Weights of a small transformer language model: 397M tokens.
Each number is 500 + 50 x the weight over its row's rms, rounded and kept within 0 to 999. Layers, rows and columns count from 0. Numbers have three digits each. The size before them is the row's rms in percent of the matrix's.

# down: layer 5 MLP down (transposed), 1536x384, rms 0.153, rows 902-933, columns 288-383
# up: layer 5 MLP up, 1536x384, rms 0.154, rows 903-934, columns 288-383
down902 106:536447485496510535467534390506414438528497476528504550516427521560592463506428543561614513565573402481448494538494520507428487546424481499473500521506536324472480467541514417559485474492581549507457588563520487532403527567483486450482510490417497515467551501447560447516497486477602529482
up903 101:513464572460501468539526454579347494538494512558544451356510456494509505516426405509530459434437423564540482505549488417494534531474478489601523455470538534462533484463503500524460563556516483618517527546482532580464496496564557483370489486466569466504448585409492431475577423491485531506
down903 105:527495423500548558475519460453368525528523527490392467477566498540533517457595409435510558519499549517478480547565520520580599456524439518486466502475455443572481578502480510590438455581474502499499487559488620547500529511535546488522467501455494527438460396509292568436511549445514489520
up904 096:384492457485434465484450581504519606419527428448471597554540497555512483431508540521474534462401385549428525511428499516510513434562603473464448573481501529479479520535489561440523516526488518460347481513475489504369483522539533519570558442446528393499613495495602496512479513463507505497
down904 098:467478557398464531315506499453444449531415586553486523543549498483519534493461466481408479457457517465575538525415457581509582463459443462443504485548493564532493603465546503475488567495473563416571520550430522528481533461532480499529517417413515441488507529505498499474470514465494553460
up905 097:569625489506512464559495529475462534493537579514483506512528523498636583431508489568509501533444533568524499561497488436490487420500518590508440552511497500485569491450592524455494586561423522482479402534528588455538499627510561515426464445438525373460547424446560499446374519474656505500
down905 097:431447492458570479479507524432520444491484599437505554501502401478503511653446498377539554562572498432599552525490519508486500425504472520510471525541480455436456514483539563427498598497496472532406515525536488474498497458585433413509599503522489402568404445548450478507533558508431504476
up906 099:501535377501520439375485490437401486510520490461439423632506561501359400507476582504501576499539503538613513541549489482546486445507496592447430561466513514554482526517440456475530512532448462577608552481489430441543383507526487541554463510419512436537543449542414461435472533318610535513
down906 102:481481481537474498575488464459506467429468489462448560508419480492512447545575498526496485567483439413546468521483574515438550509539480481506548477486538504496521463503510462575516493420552507522513438511478512537491486462441492504525493576454522427520501543525579488495486503542542548439
up907 099:504462461511503477529527484591565500489515484411503476417439573437600508463499528492531498538539465624590543515560511529443461516541503562503445521546520569483533529512538491502555516468531515505433591458463451533552486545533564569415339390592492569494438484442582500500437576562572501473
down907 097:485524476567525536504506493589544461468518534448615502606562464497469560586477439496568488492507544553450335436500498476495645515507538520451436564505509388453512507526530456558576516543546570457504459452407394399479461443529520487509502582547557483563482517431536498517501465570371617538
up908 088:563422465509523501489513458512504406560592522582453594485432582457519529343468505462485471531541563538514541515474552675474405480472543452475440437425434480486581468474491553553448546480497496536414519464398510519485392520521498528542551520684543431450473487487530509540421441596503555607
down908 098:534556578505520378548447477502501484454560477497549551566448543489691552527502473509467587485532518528439527591450452590538599442471520506496537546473479519521491510595494518479522587531494495533457534499428481462516511555466478522527450506468487526471603560496456579472457480543458515444
up909 104:441481518469559549484508488483476537548543502556453449557514445503422433554474594532610512502532479464499455555520545471473513526449494455544447516478574530523548462526588608550408408449545527404529465560563527415483531510498438450483556451470462471494500465456536588480441512509528494574
down909 109:471552557490524525617532489412492522489475562540523496677441492632485491632412506523508529485474447458445468490446494482471444451516497601532489442565451488481456544497469439464534553450571522495502592557495405470586525537542431461464544408499515466543424410457377420436454491481477454513
up910 095:529580475571502427471508537444499473423513423469559488458519538491426622436504505409413528460498456529429474453560412517549478605443453492384514479529501468524507529489570421523516580492455530445442542435436567439503438380483456495477510513528517485461472465537503417523525477534476503451
down910 098:516504496577455506439467504495454491496493464465549515503476506540545552425524453505544524545429400475420534468472419497478508578498492545468530419557460490504562493476468395558495478522560505517443525485496535489439552515423505547477475524483529544479470393575482517448488516418518467472
up911 099:498481565491581474481513554422503446409515545457501558511442590460499592398510512561531455488524542493559524491443419486473438448485577484448523552538607561450458485561461557532584492419490528406451520552525524484432504471514452423592522527518523601432469492483491387475508480505495601536
down911 096:546508505445434475318509434557534442469566438503509497524570500503496468477511502411497530556517367521476449632521496543496487619512568588473497444474420473570556522630420512526385504533472541550534532466518516442482447471539460518477477574345533476473484446567449572555484408500570384464
up912 098:487490505542516572520531418598508497511544435488453516460546415511559547615546494485499529447451525594456517448429467491508435511522537589564477532439459456497520470487451545507479419446486465427502506539503445446461582485477573546632580523577609490459591480484579480516561529469499540526
down912 096:508456468574597521460584489453579529566506571518521510492451503500451561506538480601480505479467499429569510510547568454467474530481453536477510483522501507521533443468552427616575458527487508483467573453479536466489521474571535482542586514541552521470538456537625464503463521441545463455
up913 107:474502501463477450532391508508551555510497429609590462373520481619544505500470432500666500488481528503449523415490413477501522494592494499425481483483508506533573583462553487491542504475452495530465513412495444572506462567511476450423538419512490437484573469591503406597529470537466486404
down913 109:512442445423490501424555510426545447519529591586507537465428570561511577463483331501525535537535555370555587479512519625537421413486473440372504497521501453478466533478502500603544541521490477539483476523572500515527488517458447433505538490479506401486490506584500484454535558593443527488
up914 108:465528534511464517460405433457550539436534504551444566528554561483528450516414479534429484492368519503492384387502540577474537532505486450498447435378408414531505464502479478428524500508485549441478399474479463486527609467473546522503464491565515499488502457458466486534551528524496547490
down914 113:484445462528494489571480498549482520534512528516428597501576508458477559489480455540486483481534517479454525386454521546494506460581493421498542505476513434470508464441541504510489490566493464471409483570570452507468520516466504460547409533565556502475449502527460574435619476505456540572
up915 099:491497492422461537510476514532514544512425481492559478418534515526495614494583545464468453430466438576430501494600528477542447573464539548427563518522486524458437483570486471562504475508509500526434499467473503513454488583602551550492430464398452418539472495547437509584493553460542400471
down915 099:536533447511465513463576514558482546529443553501561578471543564572439518591485483560457578444511465612545445544483476559545470500450385477486535463557478476537489550531506438532525527506568462420499523535519464487509393489487488393477421453474493440538474529558500553449446535473524501604
up916 100:457470559447503394353476426517570592603525512537528404529488507509461451494559529549480517524519590576501420551406512484530459557516562469535510510405506492518364531473473508525510431432512475495452451531487523416565583441564549532485550487527508440446428508506483490516517541566514540396
down916 096:482593504543473467487453409585532537482503500630542455576465412514436490582541489443500532554443474563520403452489460455539520466582469597457477524553560465458407472477551503506474448507463494438403605385488484486534421515473533548538489552484418499498474470517505587499422549444498442510
up917 094:444431413544540550480459443440523484563437516523589357500534517587479503560491535488448575541549426544521485544413545480486459456463363477457460456462491536554460503482474512369527417377599483513425545397498477568526479510491477501487577548340517548555465575478536522532476549528538551514
down917 085:515499525475536495507485458505552537469519426390569596471532441363596533530439512540488504479444556460543400380461485411492505544568556476460479570529420517485501474509525597440437448575572547438513482548535447612425522514476498470407508566451487565477549515575582517504506468400489455501
up918 094:423514497448450456483461478447471427459504455581558502561450519512558495453552508557537476496551453489511492484381516470490476440521476574462507538534549561489599546522480580545463524528557533461487540394602554416527536524485527529493464432555458464448475463426594514540461535587552490465
down918 098:461537516497566443592451446519447582519474439459570464512576520455549573504488529533528553480414448426510378453498487406458544477451555402493445568526492454460490450565546356585455404481449508544536467509538488525532544510518527475523567517482526450432433530508602591489566585554572447526
up919 095:479495551518534532623582511514522500475536441423534447597525532459518545466384467587512552549482468536509536502487510566528535487468499498592471481470527527422469527470498570510494608456510419496551514512532444481444485531443581444457473531446514464564597554581408488452519440482493486572
down919 096:448506489552526482540517522581565509455427490522476554536474449588573410517505560441444558563500578441548563522496561514373484404479451488498393552449620448469512487501468582518448557508560512511599545405575512538528515558506479512405555479547501499531521569498534469495469520455486470483
up920 093:447533451485461522553450484479524388540495447539538507608503483475502475402425527636552471431427451557580505443528521541534550619553494504526575526473486520465460597604462512513470438414463482532442484599393536487467525527460448421514584435426471451492590477548441413533522491529532526549
down920 094:473540443478468511549462466519544547388514564411567465497483509458531463519533492511399473470519508445474530367481539470473486480398466465530534506504472471474430379489494439440487594564491452472496430552494548477459539577409579561533458458549484502484433468539589541458525529505399458474
up921 104:580592523583502458506518501491473562500423470499456513484426545565535344500483623465558505542441479524508508470506514636447522544453483477500448437432520502470455577457549502486497512504523487515577495529561457558485519489554470555465477571515593486428488581446467493525492528526495497560
down921 092:522404493472492504462523514500588451510512594566528592521474471463516565525563419516501600473542475445401533468464538508529502511616503457573566430508441487562446396489465493494529528476489530486425454497507553438453563529499502470528509559455508564524543635523527412440488517561488543489
up922 099:401522513592451429532431579529567539455523453440509530518616497485457469515504445499481507526461411547511448569533503574479431438458580476488500533474570524431536488467623510547411526493506475521491512525507548451591532477565512466538513508497514514470545527563462586489427474481481517518
down922 115:485470558533471440506572508517528561519602498484461518516475522478526480561507513406511526434505432464477532455441509600438480512473513569403379534462474452498493546516492560463526535491529493432550537491475528454521521463534553475581470523447427427454563619458447536448480469536527533437
up923 094:492519401542584414502543520547511439432463406470542511506451586564553483542495479528557489600544548567570395523514558425460526514493525476551443551524566486462444547503516548493477524518493486500558529561418591439505554505495448547536459521406523590434442534508585552540558506458526442438
down923 095:577448463526436439438555628477526540435509488519483369548532506535504529486514544505511576466490552488566445477476475558539509511508554525484410484499487468490560506591539487517452477545503476495495379448471470499540542519522468496432574508545470499517493503503533463490505555515473611465
up924 101:396404461441458504485508555570536426455627478522458507488514470451487592505535583521552438468446484462464507511436509475474549482440477626517532565531618517528547575582504518456500588542434413444444508475504596504481440585460502474563480494480469466506459539487475454536512541458551495446
down924 095:512456466488475458473558428465454454554520519516415474531501451560493463507465492526558606474484505508576547507503520498512552484548513436478509512430503464477484369450471494473487464425511538532562517581533439504574404538443401461480527579537468559501596566474476534559536587485431433479
up925 106:435544506460568502539415454493464495543525576516537480469427482469508446431463552515416428527503502566522532521477562486402512440518559447431541492466495587487457512547511471502519477442503517562541453464505483361513509489358576542537466582547491515527519525528494550611560525434486499457
down925 100:428526494484423435605489500508478584535505530497517526425560548518525478528399475476468396441450481499464538618536437530419569419431494495467474488498538498472398491505532467459512666444482489510554500523547551446491482433503528509584508533444500483580544546505559489546486519552514500487
up926 102:516540427463530530551496375517463529547385538541460508492553540515399512501451508444565390461593472583467527416526472535545473430569508474557538456447447526520606454404443460480488517580538508514523535547521577606567483511483509532402354526437493528478510512535517455462566482464531499539
down926 109:511518447501570440623517444531579544493451442531431439464480438498532408513515373517559491468484508446503454383546501540520529545472517561473543444439566476531486568418497512461460495540495503492603538452447543499526536426458446521562486646463475416477482553517516472487530488533536444539
up927 096:500540495447542360547440474511541485608481509545554397474523544581391481584547463528556552462508540432458489578459502440494395440515569435475403495484518569493491505700467519451516448482493496505491473500446568506440543551435456482483441519465526542477556519569419461518507471477562425548
down927 098:435446520517483516392468583557517422436460515522574518534405512476514506581439512367449444513545564496444427499457567453502493513561443553486540568505551481535529578530558478498530532568477526506555444519502505525480420505486505451571511518463444573453509494517527481541584473423448530542
up928 112:578541558503383403475499407548362520489502510523390432459500517460516460506498527570551415506509498515550451518632572536452449522500410543429522559512530612508552508460497475404499522545602460567555501529469508504524539470493577476471492533441411519472521531434512501481497505437542524492
down928 119:503484556426488507517526445487402418620535458468468519407470501676477492434448560523456428552527556461478522497533582531503523561551419543450506497520583484595531497492577568426452443505432553452485429471427485561406575441485461438522466504463483551473484473504592494551444450477493577485
up929 096:599489470353501488576455529436485472602515538534449434524402502484465511448527447422490537557503447415517535506510425516529348517465465495529532461510495457459462534416465480598586564435463582482501503510489521460485563500604462451443564439489524511539529536515526466497519466540464473453
down929 106:538564497567500535500507547511456413518542494489495468422521427515483528463486485534372508380550527539500566489482474472542474445502574510597505510500475478541528645557471464361441580538397480463551485480564546462469424465437435466479575513461593487456494508479536525510473544457551576586
up930 104:520408458491586540571534489468494558470495519475504479510491529515401440563493563441523459436454449466548485454484525491454482509457496485474407514425553456536499452537455506498527560436496515502574501499597469468565445510359551490475507520458597494531467503535530569499457559460479397469
down930 101:515508526486422590540560512494658507527505501567488510478566502476492622471527546535494470387446475502418478540472524492486566502391429580585571534573496490364481463552463515478554482524535473526456386532519561531553506475553458498561500416522431478508476511480408488466404480505523386499
up931 117:490493524492517477434489465580500398473493472522460424485507546475493482443527477495473512566492522524488424605539532544478536576608461590498514493562514500553575522456509588431498492525527507500462555491497500489538444490488516530507478424473383474449519538498544456345473544358453510460
down931 095:457574439458489498427500525525530476502447575480460621480534378425455526422400570492418577382493449444539578393450498554486499420502476419545517485580499474631449560562503472488486416495457538486518550505477543476475480510470507445553556501541596512568543454514501510474500504587539429527
up932 099:503503571564453573540542500571508512449512519550431536411554469526426535526579544515479506510485422513512525539532445493465465392515490502492473492500450475484487484538485484518417516576578496519392466488550525420544496487462564519602450549558513477496458555546471502473502445441461583449
down932 097:512472417447556475471468471504490475469531472566445552580493541566499537428558454523464432556575477505463497493465553470495552522505475408395466488602544575510453536564525466527552411516455422511499477509432516518598512426517491478565528486531452389430470478547511412423509450511566516534
up933 137:456570513451543436501457419546539568397519479465482535500467403505525424440509547462429487432615473582467593414539515509491470504558483447435423477546443518456524520447498510435477484515510509577533530400546533522571476517451440615539478472530537563507476549446492507464523456487390542489
down933 117:542494477493485585431540611459497460571500568514537453514536552494471533514523462515506563496418465315537390591466499518430529494412527546584549488470550455552500527541456459619516498460474466493455480563451497497477544491579520399504511549449500494450493470500472458541501508434543505491
up934 101:571502473482583487546466435523399458501495528511582482471405535493483560587428565394532504458494528513455532528480394452516511513537566479481545491446499537474491452552558479426477525475513449548541510565440577499539540401444533478548458437518531420491508498407478576444548538563545497517